Each number is 128 + 24 x the weight over the matrix's rms, rounded and kept within 0 to 255. Layers, rows and columns count from 0. Numbers have three digits each.

# layer 2 MLP up, 320x128, rms 0.547, rows 295-319, columns 0-127
148105159089142108147112153109149122113139145131134176125133125132154131116098118134082096116161095082122117142145152126128110132135132111141159110144115135123122116131131191161125114116103180144156139152105119117120142092110142142125122147158161130118143135087132150158125119145139193149138145112137138085087131124131119145144118135150183109123135157136164130108175135112152178118115
118151104080140139125134119111130177119169114132148075101165098149149119073122136168114111149137102093144127150162166136089127138110088144118116107157111151128103128133131144130150160161130134085126168079100136146113157121134121130164128108143127131115119124103145099137146121129110131136157109116126118147085121098148180148111131101115168108119112137092136124155151143168191094135164
150120103145098162125146137114106164108124148118124147116126135092088124140157134141118154098126140166200111140098199164073104092102123098105108114096111132116112148117115135114140118142153118121137113129128190101138146141140098136124118114130112141129141139189151109122124115127108096131118119115122134130153126089129148133144122120119146132155110104095116129133142171171144085130100
136096123111149096114122110126168167161108165129114149158100150189141115151156151119103169156073143115114122140089120153104149123168137122180077106087141103169136121090140126151092087149122096123151145092128165082062068134078107149106141142097126093145146103143083147090141102102183157157182131119163080152089140133150139126143116122110148126153117075127117129101116125122118135130142
128106169136140139100147142123184147104138099132133116142158096126091098201121115162112137139125120128141131110126139156128119117124138097103076100082114139141136123121168114173135127122109145094142117125130202130178155122129149095122143141164111113100106104121138109155117142158152140142111127154100152150127087177173113091148114113161099138104121098167155167131140119173127104152157
154121118120129101158132161070112133142159128116116126114154137133128134129127175095111102110119083100143157141117146162112155128125135102133149122109139110098154156168167136110162157158103095130152107132127119096109145158161105135140165097183151151141104084133138087088155132099137119149124114094157120154125110098142137162087084137167157167158163164094120173105111110113139107109128
142171142093121099132152137147146141142133133098128145122082068144092112109127146084123118149127087146168139137139137123123105135110127139093117187130111143111158139117155115109121107126124083116110159106141130131129161127125109141160105110160094138107140117146157132125121134107116128141116120131114071116124107082134136131172142107111102119144118121138109130116149141154152110152143
122124163138137127095099176095142104137111143130149138111131075120129116143116123096153128130092148145138142157135136111142118138199107114096138126110157113205145163180120132160098162119153122125089109124124187130147127107113159116115115147105141170123129119097116134162139159135130171122126090141130121119173165121171123097194127128125131127142124186167134131097100088140158138143143
160132105154133131178144148134164099125144164162137153099103163110128183138148126130134151122134115102141115100151097123127139103128152129108117094100064121120080137119094103074173126145125101107169137099123110101135110135144140097072132130157085086126131097179169157139174136150127157130131119111122121141135139102136115167137093149152120167128134097164148105153151130094114110132090
147103127110110139141109145111099106141182161144121105138103100119122163138097090113102093087117122104136097140107148135180125099152125141129112099115105125115152139151115157124126122125188133152151118125145154125111144147128140125094121171107103107113125146123146099181115156108156153186164126118190131103143103112165140141143116166136105124113152182108108149140131134136160099147128
128170106106149096120130129136143118141156130170108118142110122137123137095129130140125115152097132131102106117148154094129095112156135123178131165106089098160109153109145156148134154144091118119162110150117142125142126141110087123153110126112120101109161128104101113160136154116108153138118112141132122123128111125128108171139121107079130093160094158154115150117155118133137141149160
135107158118097119158157149133142150119128184124120135109146105168176088149081106124113127144136101115128118123157087109120151142112158112124133116133107194121147119141119143117140129139084145123129109122144144148144153092114067157179105128121081138140112104078124091110157101127097142141132099102115178113180171171152138132129127129135178076116158115167117130129078183085099125158142
170122124161123137136135111107125113111125102148123146132153149147176135122138138115076103119122104135155096151104130100180145174145143122128089110093129091099096138137091172153101122127154096124123109138119107138136086108099101111123144127105129102083119101101126089111095119107099126140154109137149144132125135114127135119124129124099107145123122136133132074145120154120142158130126
132133144137096119179152128131114131112152143144167126131115149141103129169118151095131142175121149149116120095137149099102153093121114162108156099172089121166104131105125131100153142118124120160105137086118133121128153130139138090063151155143059134122120163156166169105127113144121118097122099115140117102120180115125124135136117125139162111134125110132127138113163130143146134084136
107098142174127157120174124185106119067135070111141086162116192157160132127142111160092094125073149121135130115139122117133137132104139115126119143141164107165118151084078125123138153131152165153114138132108122182115117126144122121168137199123105156125094127144158132125093100163134106118117145138099150143101099127161148120135155124122073098111169147084144149146128118136169148075132
125103097120139084117125161131145127136133105172115102132161144124101102085123072119102139091129132133136143090145179097133138151147081133133167147107125072112146154165102114077134117094112119097117127095155144155161154124106112100092141129113104127143163150135122098066075116150098156118132121108132118141150147125110113105139154148156109153142117085122111080130124177142106114170131
143095150137075122150145133116142124184111121141128147088148119154125127115137111117133100119110137129128118175147135083103130125130131109121123119135070090130146129143106170115093157091113125131111116123124096117118107088115076143117151177119101110159150109115139129123144134155157135129145113067130101087103132145119134143160136138105159148123159059083136119190137150126138120080120
113105114115123147110159151119114106137109126106104076132132118165148170159142118116132146139124113134144127155111112118118142157131134159160138096120110158109179129115102122142134123110146103126144156151161127130124106118121120162137084133095135148118146114176120151148153174110157156134118112142168110146121104134142125128101096130115121130089131166094127126128155089108176144131119
120101106116155111113142135120120094115130133101108133142126129132095127141132118155106129119159082157130126169123149102150133131147153114133115131141135117120080122164177128139160114072101159123132162180114134154117121154108101158112163121103118119140119124157100148148162100124155151134122170141112140112120123119155131128163117145141131136132074090115119163150113136155130101120117
121125145134139125163113122113156091139101091126148127138138120146131130119113129104124092146160143128127125094102148129126155155123093126088119102096154141084113119164168122092132103145101098109112116122105144115170150070118123144112111112136158150130144110098119132065130155178130131184146092116144134103166132139135096113119129134113131088123131124127159125098134167130136117151118
100131093122097069140147148096125111126184138075127121154142098111148102171143113114142103112117161159089151099128145083213166151169125156108146110105096118118132155148160144164150126111127147113098145139127149142148103122122104158131143125111140117142146128144141156146136167098109122137134110131096092120181127100098128113161110108131108148111129104083127068117130143084110095139100
133132137099153122096095134128125138132143107138142103121136147149130093103108140085124151134128139123070159107118074128118165170130120188169100111136148124131115095128182119126102167158132129096088131153142089130160142131094116123162136143141130136101135126131132106117115145139164163142136150081104139133122156139121133121095108117159123155125132153140103116103141166139143125136110
139147096065146120143144105109151161153111121134127115141120140156136152105139106133146142140181135157093136128100121098111073140147103079163110147078097096134119106118123132068140100118146150119141123106155115135096138094121167115091136127127137121153143132123120140109158119131134135133129136134146086154093122175149131128128101105118161150081137095099106114163154106198081142132103
126126115097099117137174094129174136143150117101159129140115092172126126119092153140132104136143136115157075146178122115149134145108097145117112108136118152106130166149080142140109129091110143092149123083110122105146080101152128143157170166119124147126149129136118100107131138159123105099140137092075206147115163124106125141127131109112145137113132104157112108114115101140121156135108
164153121088139105156148122102127112130088121094137146102113144142117159157133123149084129133145112136119110136205084138130129135127154107102140137108130156101127139154122096135144118120146111100094141123116117112161173100120143105143162115152127071192123126102109139113135127144135078122104119114135124141099117092120152093131085131163120082155182098127098116109149101119140185156101
# layer 2 MLP down (transposed), 320x128, rms 0.199, rows 295-319, columns 0-127
135145123175142126171125056133148148119127116144140118107103154130107134127156146095156202136127209141107111119087106130119116096133132141136151146129147140095151120121100078106107118130139139153131142101117183134134120122141129115125110114176129135121112117159146110103111109130138117097091138114098113154149141142134167117131103119173092161111140081156145129121131122138111143131150
158168140160125135122157143133116117132113110138100096099139118068162148118107150152165132170118157103096127167106126099130133110157122124114152148144110152127171125112155090115175105122150112119158125112087153129117148092115138125125169125128153136130149160112131144113158099152101165120087090099124131130108133140108148153160163090165157119126141060076101134049134128145146099146156
119130134130141118117164128161164126148127147115070137129137110116125108089109124106142160149155162126117136116093090093110077084120138125119110143103137091127177105133133098114105125141134146145132126100133121092103142141117120105187142142158150128151118094101120142111127142137115093124106165119150177158156135167140093126129120177125121146112127140133182155185158131101145104077104
098123083099100095132128172117109149101110151098184087095074167133151125150176121132137095130089179105161151167089091157119100126121167109117130109109137148152104125095112147106102117153122060130080120108131173130154078137126100147156101139092105084157132135158031161110122100133157119131127134087130138113131111121122122152097127134154158122140148102101143134121115142101114147113115
113159177047089157122092104124121115134156074123183133135155105132114144172138177123134128140086128115133111159135166120107143113148135135147131108111129127115167145155121097149113161130096097147126104105102075116136145094105140153087125120122054087125089137096130139121139126126115110125113146132115121132090098166141119146139131086124121134137138114170131108118138141106138174157158
136129131086110148161165105154142112108142178127169126132111140111095191127111150122154117087089095120176112149116145123109124144114162080145107107129162170139129093131093117149131164174148092131111136143132168154111110131184138140136151121173138110105102152197098095126115101131138127084116173156104109154099144133126151123122147160141105153145117151130181129142136098131131150064124
147117150038136146140129096157152138120141124133128101142153122082149127147130114145134171120155159144152117088094092162109113105129113117106097132130123153111119131152080112157130117122150138104110115098127167139135132154124165114117147109127140129133107133152106131149177147144120132115120102121117105138129146139153096124164107122151111108141106105152130147148127143107124163126093
158131110048133152111122137138126147154123100105122122128130104130134128140142142105152130120116130100113120147146098133116151093109116124162155128130162148172107139177133147170084175150182103127160124142141078106098118134096123130125101120091121126128128128141112134148096137105110125115141133074135105178101122138129125141138137109138079092150147109122142166118127150127154175124150
098147107057139100112131066104131112109129158124153131125121131130117134153177152092117143129104132114154125112123152120131127127114105149110158123087118117112114154119127122127097134115132130123155108148117196118142102183085162142086132092133168123128143172106139138099190156109134119144166156160145106179155132132112094139126114127121165138136127139148153114124142155085140067133115
160135150166104136140145103092156164118139124150096151108107156116154127131128142121154121157100149084160129159078137144129087112125143176176182151153118112125107124125163092080103138104088120110114105122132146134153115099168095146134111108106143118120114085150135130113125122116100131117143142104124135117140133118159140117104119129127141123121135135118127110086123144165166140110184
150126129214141147128123131105129154152121094119128151119118144121127117150125099143110115129128119137126159136127162131134141139089136121113125092147140128145130105135120126114135122097094118110102159117136099153132143134127173107106149128142137134140120153153128111129136116149142153155163117153116148136133152125157128122117161126078128163138133194118133132135142134127106139123100
129097111153128113115103141123094152159116111100114109147111085122140149186080162106146142126096111131102127062110124157134155185124099097127131153147072075116143080129143139102170178133112126129091136098103153097117123101100111111123106100132133125098121112117170117132100156114162110166169153115102108094174159130096188177137087139109170125140143140149116128143099104107121113108102
138151140069138132153109165143114123079138143145123110105086157124141121133175089137162110108158137148130133106122135138118139125126123088083140097138141132082156142163127120123114137160163139121144103099097157142094078115111125159168113120096164116118087104116131150112114138117125149128144128075104118131151152102141155132094134133103084123151114126158119080145122158144098164128130
092119141110121170118160118137104140127152072096153134142127126091149134175107145120144118142109154122124104141143132138130138128110114142129128071177092156135112093139093109136142138148143144141108137108172120155137083153164161153124123129181140194152165128115187124114144101128149157141113127161145118120111128112132173126135131093180138093167075094143115151143124093153173153118147
100106165124149170081139142151142125072130141126128140126108139140150075155120161141067095122145125120141106136105109134132145152138148114126153149112170129117099086087102087135143170129084154083111137087143124145129167126137128080099139182155131109140124149149069101110116094117102135108180117126088167113128133121135156130137150162154157075150127149126178112124167109121168138118116
153110131203111174120134113108147135111094140129135141132114118114120157129138163138126151137129168137097154142118096132133132119114138123120159131139095127118104100095126129116168133152122133137090128159131124140119134171149101122157145156111120150099142123115091160162133105120140133145146145156134130146119092102156155147108111146085148143152164203131140112126148144139133133133126
141130183117103124120116125125135080125142107107102154116152154148177095124126139137120106123136152120127140114118158092176131133183119136110136100137114141116152128154121121169094166119099162139127133125142113099112120099142110146160163134196096088188102099098117129138090106144115123127150152123137116119114120154152130084111116115185157132109138130128161124129141164062139133163121
096130116142118122108153101167154150106130146167163092110165119158103131116078140132155140112121123090090142090125132102144120115087143197141125129076117129109132123165127119129127078114111130121111126140114141131094142138128157163111115101104125102128156084126120120136162149150169125148127115149129167095102099143166159094131102137148148089121086128112122131131130085155100118157122
115125123134172143130124162140100124158159116187135160121131093126111133127113119111144078111113091138135148140135147111094130127105121060141108138128115118101154163107136121119135113137118096115132127137098124146117130066102175152117139119133126145115136119134155110133128147130119117136136133132130188161132083113120114131087141115123118111121123152125156172140130119083120147079153
121128171207148119147168108133137116108098129130114171149131112122182135163140121139118164122163130115156129130090135175125125113114124158141137123119095121133148135088151128101069143141098155111125076146151120106118146164099094146143160112156088127140127186126145140131148083140128128083103137201119128110135149153125132088129108164148127131135127117110145143161089121157102115140150
149129102198119115142145170144128096121133131094112097110171110137119109124086135158122124111112147146093126148113074115163134118135124128193164127176133140147141144109142085086130181135085141106132153143114103110157165125138130147094141144122160109135167154150111087147148067088146177146130181107112144139105128110112122112118105142132066149156131151134138100126163147125125118121139
098109086172126132131138124136118115140137178181111128119098144118077100150110165110151138122147138170164127105149119151182112106127104135166138168129116134151137115140135107100133121129122104153179099099114175103100120112121129131174153168116126134114118145156126142131128143144101104116068071128132168112108151152144100108146115100139115107110129130094134149162118139123126116137141
150166079075152101098160111132131135125112144137122103167128093104145116101131172085096159106137148151128143128076127155144147127159113095145134082096116111122142197151135124093112145126152122100144138165096124132102091114099097112116120141145165110116152155135099198137164127110151121119120141103116128128156095161138087113126134130102114179130126111093108158113139150148137152154129
164120130099092111147129120112149132131156146139108100090100075174127116123102111100094141147097115159130129128139126135136135126170112154107149075143110134084136131165114145073138122147153151132185159126137164091147139109113152143134108143151113147078141128122117115118115127115154094127116140102126139148136120153172153142076106194125139127085101079125135119139123135136090125136099
120136129030147072126096124111108119099125133131126161165138154160165105117136132117112145118108081105161125093116115119126123118144159100112119148142124109133140124137123116147121155120107134144129128179159102176131131108145137123121107121155120120065107142139120097119142139108124128121083180125124119157154151095132130105148108159143145130117121118164117147140172108110139135152135
# layer 2 MLP gate, 320x128, rms 0.523, rows 296-319, columns 0-127
110108110096154141108116125102141146139123089099092121121144148196094110111119116174132091121106124132102093115131131128106110165120134138141148141145118174147143109141135144146141114116161103155144147110112155104147126130138144110156123144127154142101123174090128168117170111109122147177145123116122130132098159126112157121121115109105097112113092124086141122108091103149164147084084
120107144096174121153162108152096116099152147112132105131089116172134141160135111137151088132164058119123148118103124113135109158100144146125091102117101160110121110170076133087155140137132108146148163083128125145129153124142117119127157105118140163156116125118140099093144086162150085165143125101137124140107140134084166139154082138146146146125125131129130105073140172085103086112154
099178121103091107136163089108120099119112137128140114146134120139121111096130106153145097151143127150078183084180100094148183124147092131142198134194128104117094135105134111141146160139162118070110144133110111109179101115158132089127126133120146142127139118094201111143138141159122107092142119154136152143126136085136120106120124097115136126125106140118128118130151136105174135131085
119130147120129130098162145113159139128145090106101099131127141117092098143095088133096084163126130106129117091102128145174141148101133129130115148143161151129130098126155122105119144142137104112153132115162164128136147077140128107148134155128121135131112145132127161154154130131160105167153128157131149128111103155142103080121117150126104159126131137142168190136141111177109086158114
143109146114113111085161141121130152116136125155098135114119158114162108147130116116137104135163092133116151135097061130154124143184115137085080168118170101136123104096138152113146111144119109152129150149135066156125153136136170109150170125157146157144117112111131151119153129095123170108151084152136104132132129116130164102101066144148092143107121137134162121153105146107139148109151
174135122136121125140136134117124127152149127094135164099091073165099124115139147128102081140130098132110145136154105139128125141080149135122144153140148093121146124139178124109106136127114103147119187104110105126151125111133113180154130129130117145136144134121137136109110156135122137136153098118179080098114091117080129156133154102109112103127139123147129120129162102138161091109143
126126159180110077092105136100136137098126147138109136108110132102118141146136100120142111139100133119155114097111122111160120146160065134102116141136128128130126176150114121055149136110117137139117157127167176149138120141196137116121170160090133132164127151087102131117139131135146139109122109140103135118139139108158115127150110128116183149101114134128101136149131145129137133164168
166130120103168149132098148120106112112153157128136158129165098141141075094134100127137120119126134098133113139175063115144108153112122105123141156124156163133110117164126144103126100127100139123136154092153124123158136099115151107123092128153118094143078156147104089132162130144162137158171148106097140138133137145170157155116110136100169202128121123123132111121115132111148128089126
118132190145104139122146082132117144098117090174127122112141102119154105158140125134149126140093124134115109100110126126127129093153137079108098146143112138123126110108134079123095105140102094126113095139163137115178148090148147086138128136145094130145105140128129092145132103129119132103111130124121112120114102161135093098153100092084112135099155090174149120108111155156128095123123
155111148079139192136110112134079146145089114108151143141148114119138110152138114144138126120133116138157163147113102141137150109101146164090102125145167136110131102124115098116112126102159107131119158101134121113144101123124167127129137107137164124138120126138126138126145106146159111142141127128120118142126136124149183078135121115148103161098176108108110095133103119123141111109107
151104123138167120086082138095144117130123200140126128156155123117121103107108126115160105120099173130053091096142168109121129128132107117145200115120105068103115137106131129140118136084138072094147123136121147144135135153117133144119110148133111092104153133094133151101099107142149132108162175149129105125119108144128113098110140117147133133127103173138154099146126141118084112170164
128112146147130135126111130089138098129194150136101162140139143158113165158123134116121132127117096145132136154119133100175183135084135110122082074106139110176121122122107149110106133094096120100138096141182101137136110097138143110138093154126116162085142092105120118138127138127140109136090105167126123127107135102111071150119119114120125127135134060151175074148119118116143089163117
164129105153147125087172112126125127101108118144120107142141137115098116095087144133168119091145112115137128149116147166127124116122118114140173112130113137141116157155107148106097098115091107085132153131191121173155148127173093145140117099118080101169140142110134121102052133141133180137149136102105136165154093163108107125117087102143148140150147091169119129131147134155137134143098
097126110136131158099161160118154154160112138129107106122157116120110154103154136130126130133128107125095137115136108140155101186130167136175167182152152149142110132114152129125075179137113112092161086161148135097164096117145105123099107168120160133150137158075150112139136096126127120134166115147139109137116100133159120139102129140118126158125151121113112102154121115096126114101109
160106146120121160120128085107138115117115147112160130137136128155135143173150135128129147157172151134103148134150100118165139100122144144156125095127141101139134088067138126160131160124154151102101106150162103104091137085107196170113186115127172127147096092112133158131103106115139106149108157139141182141077119123155088139110093123140113088157144164116146172099173053173111126150132
105111116168110139142102116099131158113154154097120087118160131127099140101137145096137122105148130107140146094141114160106155138094117131147150140101069132166095107099071144144066168154115145144130112111173169146144147127129146132110119121137118144098136134133146135127137117088131147136146113109132107104099164124169145118133119140138134109196106128135169138109119149083141076124102
057126155116135151165149115084159138082134112160143157130141062112181087131129125152139123174147152136153125140120104084087111136113145091080148125153147089090132107137143153123098161136120106108143115161133116125120119147149115079102137091157148156108119165100107118125110104142111134127110157129131100115156156118097109125104128128126118109170094141146135143157123150116136142150136
130158147130119133149119111113124133121144098117144126140102130119144135123156113145140109131109132105195121102124083119116102151115163148149144137147152100142149152120116132130133157103125089142109120081115094088112120135137174118185139151166100115137114143148121146086105114164165085097126151131102147123146128132085149159110099099175145133122136109172097107150110097151129138130146
062153176141106142142120093119084142070152085122141101169157141116129083088113102114154127162141168139084086098110117130133103153119137127133135109152142123150112134101143129125124109121121139114163125114132165092109128118123149072104122140121134119121080150103091152112123153120128074126127088147086139142106148130129157062100149113138115112146115127146085131130120128138085142092089
201145093135146105125084120113109168138110130110106178090100140141099125127161155128125113180101113081142144170126135136160110138124130090167133157138129173111089078141128104113118171121162114122125110153163141120121166103115121152168098088105182119160141127109138111129133123106188108116151117180172171111125124109132118132156107157119132147094105113089131171149140115130113145111131
129114152107111139159165106129113123115104114124123152114091138150154145138112097107127151141137122143145112127103150116166043098086138109087127152154104122112150155123109132103120096078144090154164132139130144145138139116125130119114109122144118104122134162066077125123126102151120131095104097144141108130114123179142128135140146136102150127136102141140116170137127163149116105128114
112134193110122131094141157144141113100103142116180162088096140164109152127160085165166123151118114097125097094131138127123110102122125139155144137109146119131108086099104142124132143140126124126127147147107117157124072122112142162129151103101141180121119129145161095132101054128135140134166108160125125103100138102104121101158126140076148126143150089097140107118121130149162111112141
079128097145133143157118138155119171114103133107155152099126138134108134126142106192147105118112120117095153139089125135141076145106151118123098158152158133132123095134118126150096117137120118160168123117115096152114123123140098132161118095136120149107169148129122121104180162172118128137142142108082129101161099131151150077101138132128080129134131137128110116108165160139122114109128
127164121084163098095150130117128095106124136098109120106137122138114152136135139127092093117183130144134127136120093124106137133129138064142161091115122121131093086135111129137153143135142084097118112105165124124160142096128164118159153106147067099166159124133108123074148116107133097145117140163110198153124124119107130162146156099150094154159146142124128160108136152116136134145143